{
  "n_head": 2,
  "activation": "tanh_gelu",
  "norm_place": "pre",
  "qk_norm": false,
  "bias": "all",
  "parallel_block": false,
  "init_std_o": 0.00487,
  "init_std_up": 0.0207,
  "beta2": 0.95,
  "weight_decay": 0.2,
  "final_lr_fraction": 0.0,
  "batch_tokens": [32768, 65536, 131072],
  "doc_mask": true,
  "train_tokens": 265000000
}
Each number is 500 + 25 x the weight over the matrix's rms, rounded and kept within 0 to 999. Layers, rows and columns count from 0. Numbers have three digits each.

# up: layer 3 MLP up, 768x256, rms 0.0677, rows 156-208, columns 0-127
# down: layer 3 MLP down (transposed), 768x256, rms 0.0411, rows 156-207, columns 0-127
up156:491509495499451487518518489437476491479491516523497457480501504505515520462462497494505459509520489478570484512533546493484512477529468503454530491493469497488503506487480506486493483496493494505473498486464490503512522547490531478490521501488510487517501517466456502447512481506497518491503506537570512515500516529504477491483534494461499494504487489505495525515512511512545520486513
down156:525507541465502498489498481519491519501533498507490498469497518536497510559528497491508485488477532494512524515476526494485524522497502490524472498484502504487510518487562453490506563541484478456483521516519494471473445488495459497513499472496491511514465517483511501528458528495493549516494473527497469510509512463495490510515512507518490490518490470482467498514504491513488481437555
up157:495473493476512517527473497513492508491482540518514472504508511508512485531475510460521476495499458526518430519483523482487500507529497471519469499471465463487510486511499489484512471499530483539553472450502514498528517508522510517495516486473534521468469510502508466481503476489498499510489494525488524531484489499519523554508476488476489454518548505499499471500484504525511529479539
down157:502492507480508479502514508505506484502525503487505508469477503489478496516506524496490487458519526501529498478507501534498524528504495491493494498480494478519511496527523525502511475468535501513508488538499491490513496485508482554477490497488481539476523493527481483506473455502506537478500509490489538518480513509484488523469502453506480533498518471477479478481454451490479510506509
up158:491481489535548465480482500483515511473492511492526521502445526518510490498470532491512478489497492504523478473522465491479524505524464467531511490519453480494518505454437504491502483486514465497515504478513517469516525521521547520475499492507522572463491488500501495441485483508447519482477509557483510511522501510500510543477562486488504483470510503512497497498491498536496542470509
down158:516504490499495474496496487518507521557496487505513529516460528483467506467494498508435510505497503494536476495508524488525528530521500502514522500486471476483530488512513493478486468523535495449492514515473490463496435505491487515486489497478491482483503505521467509514484527515490488491472544498489506494535478491483502495519510504492508534497505517516451493488513509493480506503504
up159:449452495513475486481479483491511487483483512500490538519522530480490495500482500513509492496526483513493492494496487518505512482517502510507466472461529461491509521475487517506479504489473490567493495481493493462513519489482507490477493505509524505492547481497479483450558490526474517498486474502517494538490514499476508502499482569452519456488479525535502466524481464525540496506505
down159:515482478479507474480443504506533501496489494520515505535447493505500501555484487542506458499494553502539493517509486478546535480479480479486489533479505517524475524451495502556509477475487498477543479495516499568492524477501507497524472448489561528459497456494479490519483495506492510474522481502513551507515496494466505517428452472515451495492510529551545516471503466524482515469476
up160:488526488515506511513490498457504531502491503541477515476488475507531451489493632508492469530509541514502519462551527479538544507481487491494535505479497437483518489482462508526456476521460484448506474495492512528520526529507520503483488486479503482503460513472461464489457489549511500517483513493533488520457546460419526508482548495495438488552485475486525490495484487474567501477499
down160:496479505500472509440518519502496515517507482474448492453479551465494506517495504521530492519488503511440526475509521456467485545503513512514496521477449513497477482466513549479494520517452508487488534520494520516470531551481500427517486503484505486487517485483474510496514488514523504486493528484517503520453510523497473463462533497503550516530502500485484549477502518490532471504509
up161:528468499487510511513499486451477504486489506506509490517497489512521535544484500486528479473502491499511457507481515500513514500521492500533477453509492463509505479503512470490463488503531500520536505458515484460535529523542502513511509480451523500484462535490495511499493490511485508488492516506478550521482482504476537569485502498476481482508520484491477499477478516506529510467513
down161:524478477504498521478491499452533518508488507493491502499476525475522512546491546482516480478524525502501496474489535485492518483533509491508476516480532487500506489508511527503457474476527476504541496528520493488557444511505511532536497496486517528480495497501474495495487503506493498468473492512510551512514510510469499509501482488484484471528539477492475515465458472469498505488539
up162:515481510459497481492487506467496481508512547531563516499463467567496517484516542496527492477461499481473447462541533429473522497498451510516510520503449476454518514490488486501471525473488501509506557472478499490496516564467498487481507493499513541510518563436476515481442465481492499484496470528540458523456505490429491501455510548471516484509480514466482488527502493518470525487487
down162:510512500521503476489518466500520499538511487517507524516472489480487500496531519484505517529509503486509488514503483503509509455454527501486510550548515498499498496466493506485562525491456504510479533466509432481480493525492472464474482501480473469523519488495492460514527551540499479515490547497499493513491476473522518474497462557487459477560474508502497468477532493531471520476485
up163:505517478472504488472499502491490515501474532526523502507543548474501502505511499471502493515505482489500491427510507536499496493501477516516501488493512510480489555513466499491463470497498502547546488490480474546501514543506520511503546506483486544515501484508454516514492491518494539504467488496514492471489495499464505487523476537515501479492478445538456503525447469541478559528499
down163:518552514512466520514508499534498476508519485492516479507485495518521500503536497498483535504509488448511496530463509466470480519503524508496508501481475503488492490511487510531546482497519495442474535498539504530497487466504482483550486519500526494450512542523522470502523499485479501527493480497497509507503452529498512502459452451484465505488473509474560489471524519507492486446510
up164:469544498503522498464471496500494496505493509507483499547471446520452494503508513471455505496493520472525530531535472465520493482527522516523526461522498499517520505486459457504425512485548497501506523482525484547482512480537501532510488503470508492485496495520507497467518466508442502527484475500562545481518534494473510503431552471506560494498521479503552491499496514498518522474489
down164:458528503512511518535526489480489486480515500518455491498518511490482525471475477480476501508476504475507492512502495493517479490536477501520531453480474505477487508515509492486481497526528496467518530491451498528464516492508466453489532512510486498539524507488527508510541512473508499498505536519481528493516484535497491504504492476489507522526491480486489481501506484522471509533492
up165:502498485490485455484490483431475513490530518486501510546472497502507517536529515468532453495504474468504480449476520513482516517518492454502498522536448458463506444494495470471478542450487501542546506465489493469544544515493538468483505488511571571519497524480489509467498504490438532491487502586467475545494512538469536566513548492468469452511499510514443492448470498493487505469525
down165:540496498476527483478492489520518520576518516533499489504498505481492458479514511457495517510468484453559491541488518469468561538536520551484489467482454502461530517477536472489468496507490506487552502454512488460524562501554484500484499455495490517523507497542498478488489467511479498464529515482520578486469520516513561528490529477467491514516526479499442487433436469505531504522533
up166:515462491473498486488512497495507526487451515522526486503502501503493544547488519464526459496499475499504500519483511455508499510493500520503472463515503509497501514489524491481466513486511495505510523485492456495531500540483505473508501497452492465521513503487489465498524515521471490507489531524523507503487480511487509515504528559502512482522479499495452502520481492507499536470523
down166:528480472499506510461492489496497485502481495498487491516483497513541489535472490490538496508495519487490487515523478475506465475494505507481480505509504517536508487469522524466444489486508465511491511493529479479505369523493490507546508490484512504526500482481519509520527506484501479499473489502500531525492496516495503473524503534501520501501518494511515505476504518503505500485504
up167:516471479519472477500541485511489511484513495449482527422487515516525496497495502492530499520527476474514543484494458545477558525493476478514507448534486484492499494492472464472495552487557498555515516512537506461489526534549529479437513492518528522447471496472437491490510494521489499421501502536519452518505433498517524565496543547502505469473529508450468445470443487508471513464508
down167:474541548524544522444446421480508464518547508500533513528479486530493535485558477467530518522503535476498556540524512500508533543498475458545526509544487519483502469519541430488503500522513443510505541402462497456531498453509470494456487505487456478539531474498482482527490512592465528508459513491553469539516482511477512566483511531518497501459525527471446469493486525477513544478550
up168:513494502499504492521524497508519492484515520503493510493476480493540465504512518518535487552518504496560519496465482528502510476496491474497481496539461519508522472494503473494480497507489498522514478505499473464492512504509518476510488504497439483491513464498539525510530493507483516522500485528494485502452510501488491513511500468484472501525506507501538492499520502483479492467512
down168:476546524466498517498521491490526510491497500512496493469489558472425493516495504550508474498515506459484564520496555521497502514544493492504503512498474503499506527478507483500526518502502511453456550478486529483486491492489483453536500526501539485515465511486506491452523528526499497543528510469462537445533442513512508490447490487522496469490517506523487502492531481506532508539476
up169:479506507521513529529532496527452507508522519504514490524482515510495471499463512429509500469503479506483471496520477509477509502497476513514529470496460465489504474501470490503490498502504500486491479491521499510518498502536515566512472487521496533449518497488541508485505444498496481481496485504532523494491492526467520524503500499501471494512501471508529424507534489549502561525500
down169:525507486426489493511496492501506464493482468492501563491545469477464514450463489504510531500512451454545499496478473460478517481457519494513492507490516485530521559513512523498495475476537483514543501496489528486531482493523507502490515515487474522498509521498517491510533509490479513515479497545498480511512520499541516500504483508505492508514464486537519485495507503521453541468528
up170:488496503539474475483488484448501525489491512481475492479474494487498476508465502516523483478511510479546549471465496507519514488505507457562484486535515526519504502502477494494515499488532518558536500508468464531495500519488528453516514491474478490507501511484486501508498467485497537494490498505519499471519504481460484511492531502503502478548493484479508475507484484482485502484495
down170:550470485531487486486488502528509515485460503488501478509466525534486466529517515508499434518516500495496510488493522502504488520528504532464494481535515516509473504498503502485514525508473522492454501520534448491523519529510499462506481519511436503477507506480518485491508491499534496459532504491532498502506493525527505508503515494523486486515536509502479486475538494526516505503498
up171:473502485522530517561509494505474488498477498501528468476519479528510475519486491448526476554513487503504498506496497523463484486496501495479497457500480511467521499485496424516497447510506488470497497480494495512532507462535509482498502493496463491454521506497509504502541421521495482512508471516510511508492510500515554508503517537508504515484482480495520509515488502497518514508499
down171:487475491465508498504488523473513496515536510506495518464474490504467533500482509472466542481497466470511517443528483492483483514522475468521495443520515480492503514510507508515495529538534488481496460504492496459461488521520511538527510492478538487456492483472512528492481543495519536450497536510482500502486507521503494478531504490494498525501509485491509535506527491513484471509484
up172:479487493494481478500510494480514501490497547518505507503479512495482522528472514450496500459510485512497513519497509518488505507494495464484474526499446486487494506504480507483504503495488491514496517486492489471519520497505530514499507503488533505500496516502501481484490499518496517478478505518508505511544481506477521508511510514499441487501455461484491483476494487489476499473541
down172:490492553476496479474483493499498470473527501516506511477466496510525486501539494498519516483469526507495522466502499466530522504490511526512480502497512510500489496493491499513498503514551482498520493505484505493517512488508469490483490538515532492508500497503499518510519497498480519483507495497488509478521528484474501485472525492502496507535522505494518514492495496494518519503483
up173:459496486493458486504517481529481482478509518466490504486521480509511480482483531460475470512494461485506481496519522464488497476511458524537523498485465475507484492484476462501470496489522490506483507457520484459510502492508514506495512495513489470474530497498517512460539486506490494504476454516512521508473524514476495541492483491475539462501491519543520485468496498526505567532541
down173:492521526481521478480474487479502547500500487524529522507482501504495472537471512537490497490519490507492498538504495467492511477508510540503475475489506513489530506482523514502509501455528487487545469506519474487502427505501502517499519476473498501526498526477466504512458504498523502488492481494497513493505478507495498489480471501498526484507538481526495513507510473488497505468541
up174:492503494504512512462485494507488534501478506506490474485474511507496532546491514520498486507493509490502494470550524456533523510543511506494479532551484453498499462474502490497499542497508489503499495530509499533505512483495479476487506491478488505495491507498451496500452496519479507501471505509489534525495495462484490487510533467478490497493509502502530525495485510478499483484488
down174:523518559520512473510517508517503502528515495534483519502447514515504488491451506511485499478504521504492536517483480514479475554469515513502541523490490507491506498505518485495473488518438492497494501523494477511481516517489483499520464503520508487538496488496503516493544453502493477513492500494505483467496507507481494504522498533451456526454528492492490519468503487493447478498490
up175:489484497447500493524499496489523524510487474480499463478505513474558480515497552500476497468503499534539514471557519477529530491477473547472524503475493480502556511497467502500534507499519491501513495511527454544515521492549507461520519472506502507512496523507508459523505499506521473484516502503478497500467540448480526499481519478498513499512488472421525427520530448483528509459519
down175:484549509515526543485534497481495456513551542488500485455489511453457489504528504504529455475502517473473481495471451563482458530506463510546507537479514516517466475511543492495468535492538523512511525509432510510492464529458520518536558482505481485490491486510502539496479487509455502532483463454524484478540453485523428484489521508488496515507519512546450526496514523492511525556506
up176:509444488529543468500430504497471519481456524463554513482515506526541505489463529498517479485482474511538504486517492471503506501522497510483499437522471485492509497483454470488469483503490492549551509456505500519467538493527557478492514490520540551488535507497444532490539470502457492488474497554517507496512497477516521511447542509516489470501486521504514475478466451587485543458512
down176:512504495487526427516472512508484441545447523524490535490478519481534533486475470506437528480522543487527453510502516500545552505507510523521535518475451494467497519519519479506468475530462477523500468493509497550521508535493461568491481530498470523502512510573470478492522476528521473511479507535530483485540532442455480493461530494457512501513455536513497502466467480538533485497533
up177:497423510458476495463502516502528497504458538521541456508473511474466523519490522482523451521544498516518476457507518487510534548498486520497476437460448498506486482518476474505514455509465503481535592528521496482511529561572509439487486471451524498521498505479501500507484521533483497501511496496461477522460486525482550517503495496522513468563524533503478514527482520493525495465513
down177:444426475515471492472558481539468509525519506526517499510497448518552515510456493440531501501519471534493531509537534532546473547478494525529549582449480503494472541479471459498488471483507515477433494534473494525473482534505477528494494506503481459437557472481560489486494502498542482524524462472550509518445486447475487492528533497481521544437521522515506552536516578444552512505522
up178:483508498458502469488477526509512515504471495460492457507511552494437491488537514516494472507500476507517487430497544485519528522494506523481521449487509485493526455490470474446491477539462508503521513504515524508485520529520530453484502480475530507561491517512480520508482523483469516487509502503486464522460505502476500479486522462473498474528542506495517533520465518456534508499523
down178:521460512510547494514552514554494517484493500505517498466512524510519550530483525497489522432518500539482504498452535528532519498470522462499492504460496515513466437491492547477469486523535503531492519453428511493474523507481507560471519488508579556492508459494506564531490448465496459505461514507499437545476458489477461430452495514528540491493452557481523500487446511460422506570496
up179:521454495463546466466453498484489534489475523526468497520475453510490509504480528485530476486510523518553504517528468537492520485547454515555468413523469457509479470458487503499516530510529497522565482516499456500502509460555527476496518477481546528413466508481508525514484499517515489512480473530466495516521486436532522483499554519508494495513567494515512555497466512562524523459480
down179:465460496484528487511479486520513465521479434490483523471456525512467528446478497490469459498508513401546535486489547504446496523511504520513480506530532505487536507493501487499484479491501488485496497514516495515491472462506503470476550467490497506472467496490480491531457520492535504531519499507543460494519483504504517490519489552502464489515458522527487534493520566578474476539507
up180:509440500491468499484479507456487542491464487453491469545460507526504521512511566476547460508525521522528508493512524475532520531557504462537527496444461458498507494511509528519510446506463507503506523524517449518491513501530508518501473494472540547497488492513480494502460483531466523441483504499516547518511489519466523531489545487530463487524506427492468494479484474485503475461522
down180:479486501465431520531493502518466499467480532516568427584460474490502526471471458462521473535500468525464483550492518549512492447542516495478546540441490494510515493516547488514506465471492525489483505510542522525505481542532431440530496476515489539505529526473490480504555432486495512488518538422562540504560530499567510518517519476450506500493516529489482520527490478503527505456533
up181:452491459502511486514483509485482491501503509478512480486509509502503506517501511492495499472495456501517498485523516511497500503510528521494531502510501505480511483518462466497500489488516499500505535499522494513515498479485512533481515499482534517494524509498484502471516469494477485479502481499501499483501506496511505500450521510513490490492495503531501514500493508530500514526493
down181:504506514484494500510518528467501524488527526499513474496522516525486504512524486500481494464465473509519508531518500497466487498480514488499473541479509505489500478505505515528480499529468507503512488538514511469504501465468485508532510481503475501526497510506501495490540492474495511475499504512508518507510521474504480488507489497487527529514537498531477542498496496507511500506478
up182:509496491538495515487500487467533528490474516486507542548503476515482498495453531468505465555495449487515466472485522495513513515502477498495494528528465474506549515502485511512512463472585492556520480476493493512534506466516514473473544478460516506431529487500532542482453449460511541537504489508524491545475531462516501504470512475482482497512512478502546504473513510524490543453519
down182:549466506482488461501485511494497498509488500474500503454478495502498500518517482509471488476500505528515513454499545505479489491501491495468500501500491507523499479520500498469493496479494513487501474505493519527512529502520524466540491506489491499518502533506492485491459494504532506520515520524504452476502487468500492513518521503498503495506499524489531514482469518485501485473535
up183:490494512504487522511459506503524483499504503543523532483464514477522467454477544452519488512513486541497451459496522497487541488503480539506499491433479467495533492498466497494488499513512500505531474505476509505468502508532510492476488490490493524485499513471484522493481508498492496496489520493504499481498534514470503512501492470502532480523501496519535466503507508508484552468499
down183:502529509522459490517507507529482494516488524494489515527451461482501520505491526503460489496510519471550512510487463479480515465501519515505515523538551481498486501486494519500519472487478493486525487475493515484483531502480484473511505507499476504493509520526465505537536501522493492504500495478514504459496523509503526496506499533503510522520492462513513551506511560492465479462472
up184:498501494522450480521493482502487516504498501499530525553490494539507496498493541448516497490529484494506474511470483489505505502504519480506484503517503482507526517491500485495506492498506494550539528493509494490576514534521519504484485494493499557489486486491462472491519482497483506520497524498509494520551445518511558504500502552528480461503495461512501494500512477534476551508512
down184:484494501517502483484493506529520515520503522511486495478550493473489485514507497490524499497501548508513495509482503491467504477511516500502486471487510488490482502533531501498530505504531491510514498500478494511492479488494495530524504524509537517495529479534514505538490488474486521488506510494520526507490496477512499499486505488496514508516505502495507478483466502476519495493498
up185:483515496499488466478477497498474530514496512477481459523473505507485489504495519469529472491521509487513491459512518492474500524514521520534538484528470497459503503487449492484535516504519497497504530486525473492510506529509529509498521488509531528495526503504519464439498502522448524469488496540480504498505469523486547522491579502521501451486513482512494487504462510491518490526512
down185:500517495452540513494515517494471534589495508508513528484470517519523498480478507491471507461520488483509513522522501506474473468509531511495562500495480516498537520494462490492500513455493494520510500464492482497473482495506533476511527510493504441536488527503476527515473519511455471509487540553502503474527484524486536484515522459487532500550565496485494481514503502510485443534530
up186:510476480487563501486507494517486542472471510513515499511499500514499498506470504503506494480477500478496454472515476477512497508522515471503486469498507513525493518479482538509513468504544502522495469484523514515490498450482506510500510524512486508480518482491486519479498481501486520514464497525523471497514501515528495509511534473499504513482514488504500534481483498505476536522501
down186:549530503504475477508482505451518478524504499477461488486485485536510507476503462499505537494498476485520479501484517502491484493476482499551519513483477521506493545527483487482505455469514500512509498495481498511491515489510491531514518494508481502501490530500509514516490496514489529479550488535464520537524459494511499505426484502513477481486492519502486526495503485477481513457488
up187:453493503497478534473460502464502511501510503476488463498472484489542471501495539476483500432541492527499514506506551510528515479481506523529513516503502459484553534493483464522507518513496500481537518521469507539531516496486502487487491487509546479513498520482474475499499504522523507482503518522493553504514516471462530532508491502487471484574532513478487445502501469493525516473508
down187:481512514514530527482503490518506481489527533536495530510541481495469514513485530499501487552468513459486496457453502500509504506533525506456500561519490486507509475477531500446510485472489538559481518518546491485455523479510487490511497485503459495479463489470510500470519488506478492495514481505502508482523482486503490468497494523504491494460451508519511496506477511458505483496515
up188:522488500513508462512542480501526497486493529497495543489501502519504530510478488518510522510476489497490526529501465524499499525481496461522499480458512508477498516488491506503475504492551482475485480499536501466504482492500500515499511522513525483477522468514520515502533445478504485476493523508520481502538456497510485496497497515537523505468481508520496506482525486524488512514488
down188:490515497485460535494464523469495517450504482494514482531487462494507452513534544479541472485510522478485500500518568486472501510518495527460502503520468507541507465447483480512485531500466484494533529479515505558492572515511489484509482466480485514506498494478461483484462510506525531510493464474484519480458500531462510530515486446459480497556485476506542488511480526485558514486501
up189:500501492505492494498492496490487491514493447478486471560461606503558496490467520495483483512509509521506498461473502552492494526509432500524522478485487512493511511498462522497480494511455510554505517540497510502538515519498512520489514515499515570512518497527475466492468457526472520459502499503500491537500531508458572504449534471495467478555494490499525522539470465510562544462506
down189:543547507497504500466501485550516457512520476503458482470499575516489481496516501512430467542480516502497536519457494516503470530525508459500543468507504493511534514497524484511454491493489499506461515480513524538527487522496526493500523483497483506531516482481495528492501503490523507510490538484516495538501495534512493513494480505474558488495488513472491483470515514511524460514495
up190:503477498488442508479507508480492508507506471477495482557493491522492511515506525484466466525491500470463489488513547463515522488506522521461541536514513492505499473499487526516505476480511507554473531525496464527536524506510509473505497511468553539528501496492464484502493492487488543476510469509514488507487501527454539516493542491501456469566501499487508490497492477483493510498500
down190:502461527512489531471542499477514519493495499514489508471472511484443533492513501462489517529470487530505489514439522492490475471495465497485522558519515496526507484512498512537461517509525514527462510506492530486489504545482477488494502518495500456477507490478487517467513517522501488486495538490459486480496468485524462475523486459472481535501450507510500475511508492507488522502493
up191:490516481524555471502538495523522518477463538533512465469522474450536483503473512537571454559464480513516507464581515517505496495494509450483504479468493474506558507487481513494495478509516490516477453491504493500484508495536514470519525515517488458487488490492517532508536513490460538528496517508519484524464528519484513487505526555453508524475536454528446531550486530513484490457504
down191:538508520539492476495492522481518511522516479504490486529488474510473517530546535528477536540483525518532472454501540474481531481470488512492480501479502458536495476501523454475570518501473522500481493454520463518507523477513481540508487489492478526516476538489481512511514496516444510468498491500455519508518470509489513471470500491498469505498495518472517537480480489480528547514505
up192:488528502494529530488487502533509509495479504490541490490511491551508476478490505527523507483485482506516475503477506518502497516485501513503476505529482476499516494465495481484489496467511476535507481454513526509497509539521505477496548475511502480477501485497509531502502524519498484492508475530444522483536490536486489514510503462472456501493506501517548478481524489526498509495507
down192:465461512477484508501500502476506490511550527518470475483514471499501496494510498512485487517506462504471486509516501499477516494540502516493491494489503507500518536496522499473529508492484511497497493484467504495479530503480488503528507493493498486517516521498501500476483482517461509523485504520516485488496527514501507473513492499510494503474483483507497467504513482484504501481487
up193:527494492484497495510553489504501468493518501524493562503528533500551520477505517480510499482485486461512404510553437472474511472534468491488490523486488439511524524511488482530527481522540487519503529492498502451520510545509495546485480501542508595477514488501504452511531476487482465513477546510506483537479446542502526507472497504489551491470514545501478501548501448512498501524503
down193:463506508506556520519482483490491511559530511537566491458463495506528508529539533468531503531483511475518433553483486469460537458498476493471507511507491501472499541499502475492469493507521533520520551516485463461498531553433486511497476496494491474507491488455471472526517496465509448559512525511544490480518527507500558517502502481490507545527508475454484448507501476491538530504453
up194:483470488482492555468494493493487556482463494547489470470488494524505455540462513475531483486499461482538464522519537477564516525520468487476489509479504490495482496506487508516505466486549476491517479550546507546506520501482486532503500460454514527451494475498474518500465495488523526514504506530443512496475487522483506553521481498483518495526509477504493467502528495475533567530510
down194:517555500514477499492540509508470502510506501465486502474461524531499480534513537527495499480474515489508492499476502508501510463534447529511494481489493486559500484491528500502490501492499487499487490498492524497496514486467474501491473496503501497501510524505476501493492448521500463500518498506524519524473496503540495498525513490509487514501475509528472495483536486487493532515500
up195:472462499510561511504529491490536551485465514508495524500478513506476508478496496490511510490472502502501536493502496507514522504507489471539481461475505502530500493486492499474470462498502489505491469448551497507489493445506498504479496509516531455442507505480523534484513509519484482497483482512470452474534538473530503504515510496457523502479502507507475509475502495519477550479493
down195:525525505475462524506546524534480467478471515516461481512498468490487478555524488544520491522492520497485499500498518505478469505488508488450521540516444472470464503493502477484508538522463487536500511500476487545473512500525484518505500535510458495541514475495535478481516481469498541524496504512502554508496503528513544521482484473507506508490471509535536475526514470482499495487517
up196:483470498511457468473490515483526512476510511489498488511505521483476507492476539511512483515513501505511500467532530505521535507522535542495525508462497513484485492478476513489540489515505501515479503526482491463486497504516508492495513507500532507522492508485406523515467516494506482467462462514530490479540517441448478504463520534504449499517469501495492502471490460467516506449504
down196:529508485460540487512515496513469455550544537502476543543452476512484513484537436497536548522491486462479496520523456526479510484553457479524479586488477460485562535511552475451471478497491507537547550514457433486519483471457479522566478495507474523494506495449548474563524422494479483491510517490540490529489481528528547510489501472434495544448558558508486494507511473435478485506474
up197:494496494450477494502461505513506515490490538502523489494535497497463570485507487454493489532527474475502512513518526457490484507508494485471502494520540509493464540468504483488463500516502504517505526496529491501554517538486509497479508497510459517508492530478485509510515494520500507489476453479516480497502492508569490469515490485502512495542499518511485536503522521499486488498518
down197:497493512508479500488506482516452511515513492511499504519466509521489471503502507512491527472510463513483482541493467481497488520500500513525498529512491496517509462517507499545507492473481494476493492493461515461501517508512468480529512520507485505485533460527491523510520482515497494495544507502490510538480507516481486477501466500509530526504507512460475512466522511485465524485517
up198:472495498498513505472483510460527498508524493499479482522506497500485521474520542511485529483504497485531497512507500440496529491531527526522485442536526457492504505469467496497475514498485497509542505519489465538483531483514504519507509508478519460475504532477501544479450512523514471480479463507520477513490504465477507483474543514482498491550545489449530527518498494483530482516501
down198:468483487505529492484501503511516484562474458475520526493477513475514477459483467531503528448496492469537523493450501504491529536504547479513523514521522483500482521528476493487506471470530473505483499454514497475525531461505495539500539486525512484423490521497535499490504527482525508505536480526502488464520465484539504488519484514531494515509473506522506504464513495532448520532511
up199:511487485515498515514500491516497507490511527529543540482466497505473469458459507448583498522503474522513491515530465495491516510529445470511450444478492471491522517462493424501467492515514501466546487492482505522542517492530514522494480493515437503459477499484521464481537458498493479528496500513505536538549489481521573528501480513506486482523516530518536447514502472551474569460508
down199:491504504479513520490535510527478468555492467518529526516464524484530484533492475514534514478493472510536488465534479500461484491502556540484523492494539465498506549499497491544550525504524483549516495505496504450494436533559525483535495512499485514435492482457512517489550516506513494479504504502502534469406565502473542535539500468477472517486465462499480452491473460527484524487494
up200:530493479534509500482505502498515502486518502502529490514539469510514525476490500502516487554522514515512466501508525478507517533543495505522484486486437483509509439513505479491469491491518484521503570511523507473516506544538493539477486480497495528432483495496502515491471460504447494506494493507512512505480470511438485488478501523480482478496496502527449537546508532542472509530508
down200:498504508481538520495489509482501485503497533493510510483483498472556450511498510505461503472491484481531522483503502519499498494497561546470501501509492497525478501509525488473495497484498512518499481465502435502521523501482552486493500515491537492514544493484504500489536516491514499497524488509497483508496500507507532504519513510497483501505521514484487533474500498517508489463492
up201:447505473525525497471511498478492524448493512520509510551483517514477532512467522518511458505482487479534494533521484501524493483532487495560504457569482490493521495479495475505495506503522492521527527497461468489478536508525532443479521496451539513506477482484420507441478462515458529505473497511523502493488511483470527546472537512508468489521484504529514500487479499514490547468503
down201:525498545492532485528532506486474487505452558476494495494525512514490483509477510462463478467473481527488463505464473534527554470497497535518501494497497467516489498582534530561436522496514498479542461553496471483498491543536479507522492497476483505429458520511488512542518486491507505537498554526496508545473436490526473470481473508512442554549492472510517485477469526521553443487492
up202:488513499473478502495466498508491484504503511518505491488496509464478495494528502476503480521507476474526508513474516496488488498491482479524492461519526484477495490514506466502479501494496512506525508479489485514514531538499521475509515469496477494514500536484472476505503488496534531510507475496487504531511508478466515509513491515498526479519500488504475481493492481480504506503515
down202:484529482513501497494482505497548483510499516496498508481493517492495504485485526522517522470500505505511508500477500506497494489495493471522496502501492477495473493487513498493523474488511481481499507514482512502505544532505497502468543530504544498471470491501538497508510516515524490521501494530488497498502490521526507507483506502501499496516503493514504484505527510489488524502476
up203:516469495502497477508466495526510559477479534576530518575527504508528502529517535513544462503447489538501483474534529481523514460491489483515503443495493483455518432443473526478501476509495514543474462460512506479459541461488523505498481501514465499502507515505524469510521506487459528504488492504485476563536489506522541508469536522485483470519514561516498500501461474498511534490501
down203:454520535505489532546497489556530525547472454497567486529497506481493481503529533459491502454479507541530513466509505502552567427486492541507529437480511501505506527524515508577506505530463519492495471486389523498491498473490460524553484473482450456493532512543459537544552467520503435492521517500444427496536510468475518512460570482481505522516426555424519479500488419538514477484492
up204:484507496504488507487486493498489538489468502532511437507483490504446505547510521498441467507504452503522496521530545487506493510498476554486478465539468460516485523445489517496509469472530493547526472503526493513501511487496486484523499466453483459485474500524499477484519509528502506503489509494474533487525491484519518484496501480450521482543484487506491490484502476488512491512513
down204:471507495507520494460515533481507472482518502503491489497461480537510538485480480525512471493488506487506473463510503538528481526454501509478474493500496506543493517487498470461534508516499492484528513475465509478465482529477474453498471502493524499509509482468484505492468486524497516531483513466496509496485467514522519480493507530505493500472513523507504512478520537517525533505470
up205:497419510506471489514496495489525518496517533459502513502543499513520520523526510501526494485522500515492418470501483517475506537484495482472460509501490477497511435493505485504440546470477497468500508510475526440544525516487493520480499474464504520477542513467513506499548511518489516508484483506536503550523475517512522500507516532500477505453523524492482480486500487514535449518517
down205:488511519477522485531480512536486475519481498510492498487516533482513542466470503504458522500509471477519496486502481532468485499515466494486514491453505483504495535510521512486488466533543519512477496490485509485518505498487515499499513494488460466510497502485489485497480525514493518499480494511501502510503518546515490487486539483500477509465508520495468499535503535536444482499522
up206:529507493502454443511527507488493489496520546508453532515477523531503523501500501488535503462540494491503489495520472540512524533543452434550498508494501474514538511499507439491499514481462519497526516504516506482483529526554510507517500486506517548525511529461418550482443457505498531498508471502557435526533492535490519538504512514500536471436508441438487497505491492546493460498495
down206:503573502538496510548476489483522463495489507486498497533513500516475510494548489467510509452451509545456521498528449534486502460486492484480503493486470544483513522497462487498482441518520495488502461471480551479503500515454509474489575490523500479536474495492499527548496481478478496476488473524501457492555500482506502546501521530517486495495504503450498480501465514533474515524502
up207:544447500512530476477450512456492511501487509521475521520451487487503522516500574504513487518457507519522453468541472445503494511522488486482490432514474492488516456475485507477441510513512494459541500512463490477474524556550517493507468483508539545537558477480504481503487500462467498512500500503568489554547501511452525520481538483464456507531526542482489496534460547502528475479513
down207:495590491499489473526471508517526515516464519498470479580477530523486477508515488484485446477509522459447546510472446508494469505547548476494478523544487528511513513474523418515533466475493500553487470420509527520535524552464491443435486501515457524495472474530460509461510515499491512490479496479504521495524531571540506522513473496527475473555493548481503520468477502513481488519486
up208:491498486524501485494473491493497506475465515453459576490488501499504525490520519462505451534539478478499465498510496486486544509531488491539518466475484473501521512458451550482451499473523495503547489515520482432533491488527517525500510508474547536473520493438468455445538508503444492495478492527466514544568463526474489538508515486489523451526485491448456486491523476531490497524517